Weights of a small GPT-style language model, trained from scratch on English Wikipedia.
Training: a variant of SOAP for these matrices, 543M tokens, 4139 steps.
Each number is 128 + 32 x the weight over its row's rms, rounded and kept within 0 to 255. Layers, rows and columns count from 0. The size above them is the row's rms in percent of the matrix's.

# layer 3 MLP gate, 1024x384, rms 0.0868, rows 862-878, columns 0-63
size [100 105  91  96  99 110  90  92  99  92  94  96 102 106 100  94  97]
[[ 88  95 191 149 155 184 146 126 165 135 149  90  75  60 113 149  77 160 177 148 111 115 161  79 143 170 121 155 143 142 139 183 143 109 150 195 131 143 186  98  89 139 125  86 130 170 142 170 132 111  86 176 131 127  80 170 157 107 161 159 123 123 169 117]
 [169 158  60 124 133 127 168 120 137 155 152 147 115 128 133  94 101 104 164 118 136 120 147 124 157 158 103 154 179  73 119 150 129 242 145 151 138 187 138  78 114 115  98 101 139 136 149  91 130  68 223 116 116 180  80  99 168 232  90 185  89 124  86 138]
 [103 118  69 143 143 199 111 164 136 113 139 152 129 174  77  85 157 116 115 161 112 219 132 133 166  72 129  80  73 121 136 103 152  90 168 137 119 128 156 141 153  60 137  49 127 113  76 148 162 122  97 163 135  86 158 110 144 100  66 143 144 140  76 124]
 [ 94 124 148 172 180 130 170 104 137 131 153  87 131 185 145 134 176 117 132  40 155 118  53 141  79  66 134  93 164 170 139 147 106 120 150  94  83  84 130 124 129 164 125 112 154 121 159 126 157 122 130 123 156 115 164 151 143 169 128 147 118 191 153  94]
 [150 164 167 140 132  41 178 162 184 100 167 139 103 137  71  76 157 144 106  67 138  98 128 122 130  94 153 105 188  72 119 147 155 161 160  93  86 156 115 145  94 116 101  69  77 131 181 119 172 144 109 132  86  81 132 111 104 108 146 116 101  94  76 157]
 [105  92 131 112 100 170  71 116  66 180  89 151 109  53 131 164 125  55 195 152  65 144 147 106 156 144 136 181 107  66  86 154 135 164 134 123 119 108  86 105 133 158 136 111 120  92 123  96 128 118 111  98 220 164 160 164  90 120  91 122  78 187 145  81]
 [ 89  68 127 173 152 111 137 177 171 123 196 125 111  85  83 170 130  96 104 172 151  95 113 109 139 140 108 146 158 175 193 199 148 109 112 126 116 172 190 139 104 124 169 175 163  98 168 130  84 133  82 154 101 143 144 204 144  95  91 103 120  66  55  71]
 [ 79 112 201 159 107 136 120  64 106 166 147 108 124 160 121 175  99  77  93 116 130 164 166 187 125  91 190  95 100 140  91 119 112 149 156 109 148 112 120 110 170  79 115 148 112 151 152  89 124 100  74 142 161 111 139 133 146 130 121 158 139 123 124  80]
 [ 98  96 140 139 171 209 170 146 156 126 122 102  70 151 154  77  41 123 127 127 154 143 132 143  77 164 124 121 120 111 134 117 134 141 126 103 131 110 110 142 150 141 171 173  97 142 143 162 173 101 115 143 126 122 159 121 141 196  89 125  88 179  50  90]
 [124 107 154  85 171 164  89 156 117 114 144 130  60 176 124  75 139  64 158 152  92 131  94 108 159 145  87 104 126 134 136 138 120 125 153 113 122 106  95 144 101  99 122 159 118  98 129 182 136 126 154 106 133 117 158 112 195  96 136 159  82 131 148 158]
 [116 132 123 178 120 162 180 131  84 101 177 135  92 121 172 127 103  90 118 121 137 143 100 116 115 167 163 128 163 126 157 120 190  93  88 142 105 131  92 185 122 114 132 129 137 116 179  98 127 120 151 140 117 150 155 207 148 129 128 159 102 150 176 130]
 [ 97 146 134  73 165 121  82 117 146 184 104 166 115 137 103 119 181  48 106 140 146 174  84  53  85 176  91  87 109 131  84 188 146 131 129  88 115 104 108 126 131 147 176 134 207 142 155 117 141 147 141 103 160  89  72 100 119 157 124  88 100  84 115 123]
 [192 151 147 160 198 156 143 160 107 154  97 137 143 145  86 114  97 110 158 103 115 132 124 134 141  99 112 100 143 151 105 146 150 127 140 151  86 169 150 151 124 140 149 125 147 135 152 162  94 124 139 151 167 134  72 150 139 152 140 147  92 171 137 127]
 [122 202  47  82 110 213 181 149  96 186 163  97 134 151 101 116 129  95 173 105  84 126  98  99 135 147 107  86 136 101  98  87 128 160 115 151 124 184 175 163 136  98 145 111 144 124 121 158  78 135 112 152  99 119 115 202 137 200 149  70 157 162 137  87]
 [120 117 150  91 164 136 132 119  83 159 120 118 157 105 143  66 176 171 122 100 132 125  84 144 107 116 135 129  89 140 109 175 167 195  84 133 103 120  50 150 195 149 210 111 112  82 123 183 136 189 120 152 121 157 132 119 126 136 162 110 154 138 158 115]
 [190 112 128 113 115 145 183 146 109 134  67 135 151 113 127 107 174 105 105  96 152 113  86 149 179  90 166  64 107 105 110 115 121 109 135 141 127 119 130 154 106 169 113  97 100 104 124 171 151 142 135 149 123 125  82 168  85 150  53 118 125  89 106 142]
 [152 171  78 106 100 121 139 126  98 135  77 161 116 113 169  79  72  93 149 169 178 133 147 138 144 162 105 157 126 112 151  80 162 135 121 226 131 152 142 133  82 111 128 100 112 220 131 116 123 125  78 136 167 173 128 164 179  77 119 137  97 167 126 121]]
# layer 3 MLP up, 1024x384, rms 0.0888, rows 862-877, columns 0-63
size [ 96 108  92  93 100  99  96  88  99  88  90  92 104 105 102  91]
[[164  79 125  83 131  85 115 196 157  95 109 119 112 156 107 114 153 157 141  65 149 160  82 196 180 160 118 157 129  73  90  96 165  86 166 137 124  79 150 157  72 106 171 103 126  89 135 137 128  62 124 137 173 139 153 150 112 106 157  99  94 114  87 132]
 [126 122 160 122 157 150  87  75 101 107 114 110 115  66  75 116 121 151 137  95 139 130 125 108  70  99 124 113  82 160 137  98 212 112 112 145  74 114 175 195 197 102  65 184 158 165 156  94 124 128 147 146 157 108 127 118 108 109 105 165 177 164 119  81]
 [177 123 173 146 181  65 141 103 112 138 142 103 111 169 163 132 118 102 138 108 123  81  55 111 123 148 136 138  88 134 127  94  72 104 102 109 155 115 106  71  81 109 125 118  81 149 152  77 103 147 127  85 144 158 110 107 150 137 139  93 112 143 173 161]
 [105  74 129  83 149 191 142 148 155 134  89  98 128 160 154  90 155 154 103  95 140 150 156 103  93  82 143 151 142 124 143 131  76  68 142 154 111 120 164 130 111 198  61 119 160 153 107 113 145 133  92  94 173 122  86 159 121  95  86  92 100 177 136 151]
 [171 114 168 155 132  76 114 101 169 151  96 149 179 133 111 158 157 157  89 150 129 155 110 165 106 107 129 101 163 133 127  86 152 117 186 113 100  86  76 137 141 151 144 118 129  81 190  94 170 162 110  81 162 124 122 164 124 126 136 143 111  97 177 164]
 [155 155 196 124 168 123 193 180 175  63 167 108 141  93 121  71 163 115  76 111  61  90 144 130 124 136 116  85 128 126 101 143 132 140 137 124 141  74 117 104 157  40 142 118 189 158 128 144 123  97  79 144 113 121 116 118 166 115 122  99 172 106 210 156]
 [160 119 167 101 135 124  97  88  67 146 114 165  89 170 172 145 153 167 148 118 131 183 121 171 137  95 130 158 157 103 166  63 170 159 111 141 131 165 111 149  91 113  99  80  98 163 124 126 179  89 201  97 105 142 119  60 147 125 119 141 104 144 228 164]
 [114 122 169 111 121 148 100 118 158 114 104 165  99 152 127 177 149 101 142 105  79 155  87 156 132 114 165 158 119 122 102  70 132 176 180 110 163 122 113 103 157 176 151 110 144 168 154  98 132 134 101  92 167 128 144 152 163  90 113 131 115 163 124  97]
 [180 110  99  62 133  53 103  87 118 175 131 114 150 151 116 134 139 109 106 155 155 124  89 130 149 129 119 167 105 107 118 126 104  51 178 150 138 107 181 132 109 111 144  84 109 200  86 101 135  81 120 151 116 151 113  81  66 143  93 141 149 148 175 123]
 [167  94 111  72 165 129  92  95  73 116  92 159 112 127 108 128 167  60 157 140 147 174 128 125 122 187  94 102 182 161  71 142 115 115 169 100 111  53 167 147 121  93 125 121  80  95 143 117 160 140 179 145 147  88 127 151 168 161 113 164 156 140 177 137]
 [174 158 178  72 108 103 162 136  65  89 107 141 145 105 134 116  89 171  89 126 102 134 122 128 110 120 134  41 138 133 123 118 104 127  71 154 175 119 124  99  84 142 144 125 137 111 126 121 211 204  93 123 127 151 125 143 106 126  83  98 172 124 140 111]
 [124 104 170 180 106 128  56 177 132 155 164 126 129 119 119 137 142  95 147  74  67 106 148 168 119 134 108 151 145 125 147  84 146  91  95  98 153 129 164 136 126 134 127 134 203 198 144 121 132 136  98 141 172 108 169  64 140 151  98 101 124  87  99 164]
 [160 102 129 114  72 186  88 190 113 151 152 172 106  88 150  85  58 104 157  94 138 153 152 121 147  71 141 164  73  97 151 112 127 106 133 141 110 107 147 165 189 176  90  83 121 149 126  67 103 115 143 100 122 175 125  93 140 100 131 135 118 113 126 118]
 [155 117 127 108 121  95 133 100 150 184 128 102 123 165 172 121 134 121 156 121 112 157 156 145 161 163  93  73 136 116 130 139 107  99 174 116 100 120  90 148  77 103 150 106 166 204  79 143 149 142 195  83 153 160 155 106 108 114 173 132 102  70 190  40]
 [117  99 151 166 117 132 150 112 148 174 133 109 118 123 147 135 134 109 178 143 104 120  85 142 175 149 133 157 118 156 135 170 134 176 155  84 116 142 118 142 107 164 103 112 100  76 151 174 135  64  90 116 149 144 166 109  95 137  91 101  93 130 132 110]
 [137 134  89 113 141 154 117 135 182 131 138  72 156  80 140 165 110 114 139 161 129 109  99 156 143 165  96 100 159 166 148 106 138 142 115 148 208 111 120 154  63 120 132 107 152 149 150  60 148 106  30  57 122 122 114 101 144 124 132 116 198 134  94 114]]
# layer 3 MLP down (transposed), 1024x384, rms 0.0859, rows 862-877, columns 0-63
size [ 99 108  93  93 101  99  90  95 101  98  93 105 100 110  97  97]
[[103 144 155  81  99 106 144 161 123 140 119 127 162 120 101 144  74 137 117  94 167 142  81 162  93 140 138 167 163 158 110 196  78 163 135 126 119  90 145  90  81 145 117 121 116 137 161 129 162 102  94 129 162 156  75 138 137 180 118 139  84 112 123 163]
 [128 172 159  93 175  89 118 116 131  67 116 106 119 145 152 123 133 126 133 123 111 131  98 106 142  81 128 122 173  91 139 174 103 148 146 137 141 132 130 152 144 108 112 166 160 147 108 111 124  99 153 203 103  99 106 133 103 169 139 106 138 119  66 153]
 [127 119 202 149 134 127  79 154 119 126 139  98 131 111 125 166 170 159 123  78  80 120 140 123  43 125 163 108 124 124 171 221 115 161 197 126 158 102 144 134  87 162 104  88  64 186 164 120 119 122 167  85 117 158 134  86 144 130 129 116 115 180  84 129]
 [159  53 119  96 120  83  99 180 102 120 136 164  88 117 112 103 127 119 128  84 135 167 173 154  85 149 102 121 135  84 120 110  90 142 115 124 145 136 140  99 129 209 175 113 156 160 103  82 144 100 135 104  81 157 144 131 110 132 133 116 108 121 169 127]
 [153 171 118 186 133 130 119 154 146 163 134 115 160 121 137  94 151 137 135 181  82  88 147 144 125 151 167 155 140  87 115 189 110 157 149 137 191 105 114 167 148 102 152 164 121 108  99 129 165 204 163 155 136 116  47 159 102 159 106  61 102 100 147 138]
 [205 161 133 123 108  98 111 135 110 112  94 135 151 113 134 184 110 115 108 118 109 124 118 178 148 106 129  77 126 173 144 159 187  66 140  93 171 187 123  91 103 102  90 109 111  63 151 104 132 145 157 138 127 129  41 140 113 124 133 142 146 132 134 132]
 [ 92 120 153 110  87 179 178 153 148 141 148 104 165 123 166  94  91 127 142 140  99 101 118 122 118 135 149 167 107  98 126 119 147 108 137  80 149  92 129 133 105 126  85 168 151  51 116 143 102 159 114 102 147 107 176 120 100 124  76 122 150 121 142 124]
 [136 114 133 169 137  95 125 121 122 117 115 119 137  84 154  84  37 121  99 145 126 107  61 148 141 135 148 120 141 119 127 113  64 180 133 179 103 157 175 153 151 110 137 153 168 150 159  76 130  66  93  68  92 196 175 179 107 198 105 114 121 106 135 142]
 [135 161 136 163 112 158 142  97 151 142 185 146 129 120  75  94 149  83  74 149 147 112 114  57 172  94  65 164 102  91 170 102 143 144 116 119 136 132 151 134 152  94  82  95 133 186 109 127 179 112 123  61 159 118 129 117 125 170 161 135 153 172 158  97]
 [141 106 127 146 147 208 153 155  86  42 151 135 146 162 109  59  96 162  45 143  78 146 136 114 149 149  96 149 136 183 172 112 158 123 118 114 111 176 151  78 148 150 111 122 193 143 153 139 187 164 160  89 112 111 175  31 160 106  93 162 154 106 131 127]
 [ 83 105 106 158 132 142 149 135 129 143  90 123 132 190 136  85 174 101  74 145  89  89 180 142 129 127 213 153 123 135 103 127 123 114 169  97 155  95  84 158 108 183 162 103 176 144 141 153 110 155 112 162 160  60 164 123 153  95 132  94 142 131 110 118]
 [ 58 114 127 113 108 162  79 100 122  70 168 192 118  85 164 135 170 147 123 105 113 134  70  89 125 180 135 170 176 167 106 106 141 150 133 123  96 137 135 164 121 131  83  93 160 166 140 193 135 171 124 102  36 119 134 156 120  75  94 118 137 121 125  94]
 [ 97 155 112 135 163 176  69 142 144 134 120 134 139 157  78 160 145 114 157 110 172 132 143 121 122 103  79 152  85 136 125 170 115  78  72  42  79 142  98 184 166 108 134 134 194  86 143 191 128 168  85 150 151 156  77 158 136 169 130  79 159  70 103 106]
 [174 122 133  91 132 134 163 106 138 163 124  82  88 143 130 136 165 144  92 146  86  80 129  89 131 144 100 118 136 127 156 110  68 122 184 157 127 190  75 108 162 124 126 101 139 197 131  87  88 127 116 150 134  86 133 124 183 145 144 160 114  99 139 123]
 [161  65 132 132 110 115 151 150 125 157 144 153 138 164 134  66 174 113 100  85 147 158 141 122 117 101 145 113 108  93 117 113 103  95 161 130  94 111 137 148 115 141  85 168 143 124 109 153 158 120 101  67 140  67 137  92 125 111 152 127 135  68 145 125]
 [156 116 135 182 145  87  83 121 119 182 201 158 101 109 136 141 147 151  90  82 158 152 163 114 151 138 150 170 125 120 157 154 133  96 116 121  70 182 145  94 108 123 149  88 108 128  60 176 119 131 145 121 155  92 169  96 130 121  76 130 117  99 129 118]]